Each number is 200 + 40 x the weight over its row's rms, rounded and kept within 0 to 999. Layers, rows and columns count from 0. The size before them is the row's rms in percent of the matrix's.

# layer 6 MLP down, 384x1024, rms 0.0449, rows 291-316, columns 256-383
094,211,252,165,281,173,199,185,175,159,140,99,212,176,138,219,203,181,158,190,199,265,244,217,279,207,254,188,289,257,138,191,158,256,242,241,172,196,115,184,188,139,278,203,279,222,250,305,263,243,205,251,218,190,222,219,235,180,198,118,195,201,207,125,182,215,246,229,241,189,167,162,259,209,206,250,205,184,156,121,149,199,216,209,199,172,230,179,201,194,266,254,193,217,178,207,175,166,282,212,207,173,148,228,172,226,201,172,170,246,234,199,204,166,152,207,134,236,118,171,212,172,244,129,217,266,137,204,214
094,229,171,250,208,186,227,291,219,145,144,250,169,209,170,235,220,149,264,156,218,156,266,178,200,154,202,185,225,162,205,211,148,191,230,252,159,168,184,212,131,214,221,197,250,163,167,155,332,194,180,239,191,226,153,211,170,235,208,214,213,222,255,270,216,246,289,287,244,195,219,153,250,215,142,164,138,214,230,259,251,228,298,158,177,208,239,154,201,126,174,155,163,128,174,221,158,262,226,222,157,149,110,226,247,206,144,137,149,207,219,159,241,224,165,156,231,277,165,216,156,214,204,183,162,189,114,277,222
104,213,182,234,194,154,226,157,109,187,167,153,253,192,125,206,256,118,222,197,196,196,232,247,180,169,209,230,237,117,204,202,137,179,186,250,201,229,246,205,185,214,237,242,172,221,215,168,273,152,293,162,199,201,256,158,233,151,168,204,252,212,197,138,275,249,224,178,190,219,206,262,229,180,177,220,290,284,219,157,195,122,208,163,245,147,264,184,166,154,223,178,308,244,192,206,254,214,113,268,240,249,178,172,189,204,199,211,182,194,183,241,221,195,174,172,217,195,202,124,217,206,192,226,176,229,186,237,160
102,209,183,304,195,134,185,229,225,176,184,264,273,204,121,192,177,261,247,131,160,199,213,109,186,204,245,238,179,179,222,151,205,226,197,153,177,190,189,241,194,227,234,195,225,146,190,186,95,213,207,152,205,230,205,164,243,208,226,142,195,224,148,234,245,167,232,175,200,203,259,144,226,261,203,259,187,233,161,162,216,183,204,281,199,239,132,193,133,214,220,131,234,230,124,163,165,270,228,155,267,223,177,181,201,91,112,252,219,181,229,185,130,152,254,211,186,206,208,174,172,230,240,197,194,158,160,225,161
100,196,193,152,284,267,201,175,142,198,165,199,283,201,181,212,216,98,170,229,213,275,181,111,211,189,159,228,292,249,275,284,174,152,213,247,256,198,244,240,217,196,140,198,215,143,216,221,179,235,248,271,193,258,219,145,162,178,190,235,168,232,286,249,175,235,263,215,171,221,145,113,228,235,306,264,221,196,273,237,274,162,204,190,274,164,230,185,247,196,216,189,214,156,165,228,237,141,164,230,247,180,183,220,184,174,218,169,227,315,208,278,146,156,243,224,237,253,256,243,227,156,174,212,229,218,185,187,152
097,240,123,111,289,258,179,225,190,179,204,205,106,265,260,183,211,240,208,200,170,180,246,188,168,166,174,200,175,226,195,252,161,194,198,232,196,256,241,152,190,218,209,160,169,188,256,231,145,229,208,208,175,213,260,182,226,219,211,214,212,155,149,208,226,172,185,164,125,190,226,191,149,185,172,191,158,103,211,179,193,219,155,150,159,197,174,184,168,136,157,205,196,224,218,121,156,242,188,152,184,223,240,236,212,205,182,181,128,156,185,194,197,252,143,117,243,209,219,198,176,242,198,211,163,226,176,161,155
099,171,237,261,140,221,236,173,181,200,217,203,143,229,238,212,225,212,155,227,210,276,150,201,198,194,154,161,247,205,242,176,215,266,235,179,235,206,164,253,141,198,145,233,190,152,185,194,121,167,219,231,127,206,196,110,219,208,125,264,150,186,185,241,249,191,194,219,216,157,189,261,188,202,217,231,205,169,172,102,128,211,269,187,192,163,232,198,158,182,173,169,228,186,210,240,246,202,206,242,136,242,223,212,231,305,216,227,227,266,159,260,160,230,160,158,240,184,223,201,272,192,161,142,162,194,184,165,276
096,165,174,125,130,218,169,188,145,175,125,197,207,105,139,198,203,258,168,148,263,173,266,175,264,197,179,151,170,184,176,276,99,224,267,297,156,212,246,201,213,204,194,176,182,206,241,184,177,173,204,189,251,195,238,231,204,213,189,264,218,238,209,303,179,196,121,124,263,226,168,286,195,170,180,191,208,155,233,213,198,182,133,204,249,227,165,289,254,212,209,213,190,150,245,171,130,272,215,248,182,201,138,229,196,242,147,186,181,243,200,141,208,203,203,187,149,183,195,236,192,246,197,252,216,220,181,220,239
099,230,206,236,149,205,230,180,177,199,126,248,235,194,208,169,178,229,172,209,199,125,201,249,181,221,185,221,279,178,215,193,127,195,260,219,266,219,165,231,130,151,220,149,200,197,203,198,201,184,198,178,199,195,261,153,193,225,191,166,172,207,192,243,94,243,165,223,133,204,173,207,169,156,181,201,253,307,177,147,169,257,113,179,223,193,179,236,175,188,162,266,173,194,227,193,267,247,148,216,175,216,191,169,234,182,189,235,229,157,227,189,202,192,116,225,146,179,182,183,136,161,209,332,188,195,247,218,221
093,175,177,199,170,215,223,133,265,159,225,289,188,237,237,191,156,265,215,94,181,212,232,133,258,160,251,195,194,168,201,244,205,194,231,185,135,121,232,223,226,261,201,222,207,213,112,145,133,180,242,218,208,191,196,205,185,171,218,231,273,159,224,232,232,167,256,219,167,200,200,269,203,260,240,171,223,232,204,155,206,184,230,194,142,150,211,177,206,235,217,178,160,201,147,230,132,167,170,182,180,275,199,150,150,190,268,162,240,178,163,206,222,133,185,206,205,201,132,189,190,219,226,181,180,240,197,226,244
104,155,213,147,195,241,210,109,131,197,154,157,243,269,201,218,219,236,226,220,217,226,198,173,234,167,212,259,184,165,149,178,224,193,247,195,145,235,214,138,171,282,163,175,231,26,265,189,191,243,165,138,250,164,178,184,158,218,255,142,247,178,162,149,233,201,118,193,164,204,198,205,206,244,187,179,151,209,231,233,242,219,207,227,200,225,174,225,169,192,200,124,205,195,135,168,141,209,237,196,153,169,261,214,181,196,214,183,213,140,247,182,179,188,153,250,172,290,187,213,158,163,186,203,170,139,244,185,165
102,242,216,168,212,221,249,185,217,183,163,237,214,170,223,197,173,192,209,209,145,108,130,135,215,158,194,189,184,165,276,222,184,178,131,233,201,211,100,180,177,163,189,188,169,206,195,179,174,145,236,213,181,158,132,189,220,227,200,214,247,138,173,180,224,244,198,231,176,162,246,256,205,151,154,127,177,154,154,107,212,248,253,224,159,228,194,231,170,147,144,256,209,205,243,265,230,130,239,116,162,230,204,114,201,280,178,148,199,176,178,189,214,224,202,251,152,167,199,147,203,153,222,208,110,185,162,291,259
098,204,303,188,214,254,230,137,136,203,270,211,206,164,287,249,201,206,212,213,251,249,194,230,246,175,213,191,218,208,185,201,190,280,163,213,191,75,162,238,177,137,108,197,241,212,277,228,205,253,167,208,185,147,305,209,236,233,245,174,238,144,223,213,241,203,141,172,205,209,198,215,221,293,196,237,167,203,202,255,179,224,207,202,216,156,192,145,274,162,232,209,218,219,137,186,182,203,235,202,197,191,201,215,197,183,255,75,256,192,244,225,233,253,182,197,199,211,205,228,216,199,217,203,241,209,286,253,236
100,225,194,200,216,173,263,170,261,232,228,209,155,210,157,266,118,189,204,196,175,228,174,201,180,253,247,178,239,193,304,179,235,156,163,137,170,160,221,161,229,163,222,157,268,241,171,215,240,191,192,123,230,225,181,189,219,98,142,235,176,230,160,132,233,206,209,208,227,171,164,205,242,220,192,179,219,143,235,221,233,178,283,201,207,183,206,216,227,284,222,232,160,250,146,288,196,196,225,255,198,233,173,204,159,255,235,175,139,246,210,208,199,177,243,160,193,217,149,258,204,216,200,207,211,205,251,174,206
097,204,253,136,223,243,165,163,177,263,160,205,171,158,184,212,206,168,193,184,171,164,224,202,181,220,215,191,195,220,224,203,184,205,235,175,167,162,180,226,207,224,241,228,184,247,252,251,187,155,191,215,138,184,268,185,216,248,221,193,237,174,181,253,244,144,136,203,321,217,166,85,165,162,220,228,235,131,242,215,254,235,195,167,214,255,270,203,213,144,274,131,244,183,254,249,239,161,216,172,285,169,151,235,215,213,251,244,246,185,226,264,171,224,276,226,169,149,203,255,267,212,214,289,214,191,162,157,187
099,228,180,235,190,239,214,146,230,145,191,46,156,255,240,238,177,179,185,173,164,179,215,201,179,212,285,208,196,197,194,195,304,194,228,169,200,206,164,223,189,275,187,192,174,239,250,238,262,203,160,226,135,232,235,187,222,226,232,192,210,185,224,166,225,226,208,190,183,124,207,182,201,249,181,188,209,210,155,190,175,274,224,173,153,182,177,131,191,173,200,168,212,205,230,221,152,270,194,150,224,228,174,230,129,194,231,227,224,216,160,205,173,229,104,271,179,244,191,157,155,146,191,140,183,180,146,199,251
096,231,225,225,180,228,219,137,230,135,198,228,143,177,181,147,193,232,267,235,235,157,175,186,127,205,180,282,306,224,194,271,221,203,197,226,204,256,152,172,198,255,186,235,222,209,189,211,266,291,239,240,227,246,193,283,179,171,181,209,216,225,172,192,197,180,253,219,201,220,167,118,180,232,183,217,269,203,172,258,152,210,207,186,210,206,163,151,164,193,184,188,201,134,213,230,216,218,165,233,275,242,237,259,259,161,322,252,172,269,185,243,177,249,207,102,158,170,193,274,209,254,206,247,172,124,224,197,239
104,180,255,262,258,247,169,208,171,271,265,221,217,174,223,219,168,234,195,155,183,186,157,217,139,134,240,228,120,201,213,231,147,213,236,239,175,178,157,163,218,234,171,240,178,209,185,210,188,180,227,223,158,187,162,183,219,219,170,208,182,197,281,145,182,225,203,226,197,178,227,221,195,173,179,183,278,195,233,172,188,210,176,198,214,173,263,195,191,114,226,246,237,169,149,117,199,180,190,226,199,206,142,214,135,207,158,135,209,216,195,233,211,154,257,231,228,142,222,245,201,230,143,170,220,180,165,200,173
099,222,164,192,212,289,196,249,176,255,261,169,204,198,172,221,194,134,259,205,239,241,158,211,198,221,230,213,234,206,229,202,251,231,214,268,164,169,233,142,146,221,219,182,200,191,247,273,187,158,255,147,271,183,184,218,194,226,219,270,281,252,230,164,214,194,155,192,220,229,216,182,160,165,218,219,261,164,144,217,212,217,225,221,222,285,261,216,166,203,213,232,230,286,202,203,158,174,290,233,195,259,171,210,268,158,191,155,221,231,198,275,234,201,215,139,228,183,164,171,230,215,195,153,217,208,235,102,173
101,233,170,194,150,235,188,258,107,184,120,171,157,268,192,223,105,242,204,208,242,180,198,147,247,222,172,179,238,121,249,160,229,234,153,227,204,189,219,237,219,185,223,203,206,216,233,230,198,256,171,233,281,190,127,216,219,137,253,206,201,239,166,231,175,187,183,266,206,158,248,254,253,212,180,302,229,181,129,164,149,184,200,236,197,206,125,246,212,249,210,243,180,215,148,157,108,221,238,182,153,136,211,259,181,130,158,237,128,163,205,167,146,157,237,240,166,202,210,177,241,187,216,126,160,175,218,145,255
096,172,219,161,177,137,210,181,170,220,217,201,245,154,173,156,173,152,149,185,161,209,218,201,199,253,202,177,173,233,132,218,193,251,217,217,118,215,237,152,208,200,261,209,195,226,214,168,259,175,231,176,160,153,236,210,121,238,183,192,157,208,197,174,194,214,207,238,212,188,150,201,155,215,214,209,143,164,209,204,108,221,260,216,159,162,167,262,215,233,182,208,195,171,181,198,243,209,222,227,186,161,194,224,165,172,141,223,234,218,168,160,235,161,178,282,97,139,219,178,215,202,164,236,158,222,227,246,172
104,157,154,257,226,167,244,156,161,214,169,194,98,234,222,208,318,193,170,177,214,154,231,192,193,173,173,215,108,190,230,129,267,203,193,210,126,209,158,216,182,200,258,215,193,196,188,149,215,214,118,211,167,176,246,169,209,209,132,184,192,230,206,236,291,228,226,142,156,164,200,192,182,208,183,210,148,204,167,187,200,287,225,203,219,156,189,287,200,199,228,254,155,227,217,140,203,199,313,156,194,214,208,272,142,288,212,200,215,194,229,257,250,157,189,191,198,157,209,152,191,159,278,208,144,177,186,168,206
098,219,279,164,184,198,165,185,200,190,188,205,229,144,174,167,273,106,235,223,149,283,254,251,178,215,234,178,211,213,216,237,189,151,198,192,235,208,160,199,181,231,202,260,241,303,289,196,95,180,211,235,208,184,193,190,218,200,230,275,157,203,218,188,219,165,131,191,249,262,152,192,228,260,102,219,229,219,175,176,219,117,225,174,249,236,236,177,180,260,198,179,167,153,253,262,208,185,222,203,226,181,154,147,210,300,209,176,209,190,189,139,212,212,196,254,124,222,196,256,120,212,245,245,247,173,210,197,187
111,212,220,209,189,253,243,276,280,204,240,77,251,166,202,207,180,245,183,171,118,183,209,164,222,238,197,199,210,196,197,318,246,218,157,189,270,278,221,220,192,162,254,175,166,170,204,201,257,199,213,203,187,255,229,171,179,242,273,173,177,185,247,137,205,215,189,145,213,179,225,332,199,232,208,256,157,256,192,204,200,178,220,186,184,147,204,209,170,184,165,215,195,193,199,138,224,233,168,216,155,236,275,130,215,245,239,244,164,198,214,209,196,232,106,133,199,295,241,231,144,240,207,222,190,249,140,192,193
096,193,125,227,222,210,188,218,159,254,183,171,143,196,141,240,273,223,239,155,164,213,183,236,185,101,159,256,235,236,278,173,190,279,158,209,182,162,241,252,175,114,243,171,225,278,122,160,186,161,218,175,242,117,206,182,158,172,211,188,225,240,199,162,156,193,167,184,201,176,154,268,197,191,274,242,216,180,189,114,249,143,214,155,128,159,193,248,254,214,124,194,195,177,151,180,225,184,207,256,140,189,189,163,211,196,164,138,309,170,153,158,209,195,157,210,144,228,250,152,182,232,231,226,216,258,241,170,199
100,195,171,182,144,193,166,246,180,266,187,178,233,204,227,260,160,241,185,251,255,181,219,213,159,175,183,192,263,140,214,174,170,174,260,175,166,166,121,90,219,138,235,162,222,166,199,172,256,193,241,219,227,171,235,135,213,189,231,173,176,171,203,187,206,111,285,220,269,154,201,184,232,221,260,222,175,247,193,131,228,183,192,215,221,175,80,147,292,119,218,267,275,129,115,194,165,268,210,183,234,274,194,250,193,140,225,150,208,222,213,185,158,277,253,203,213,203,155,165,213,162,224,216,198,257,166,149,128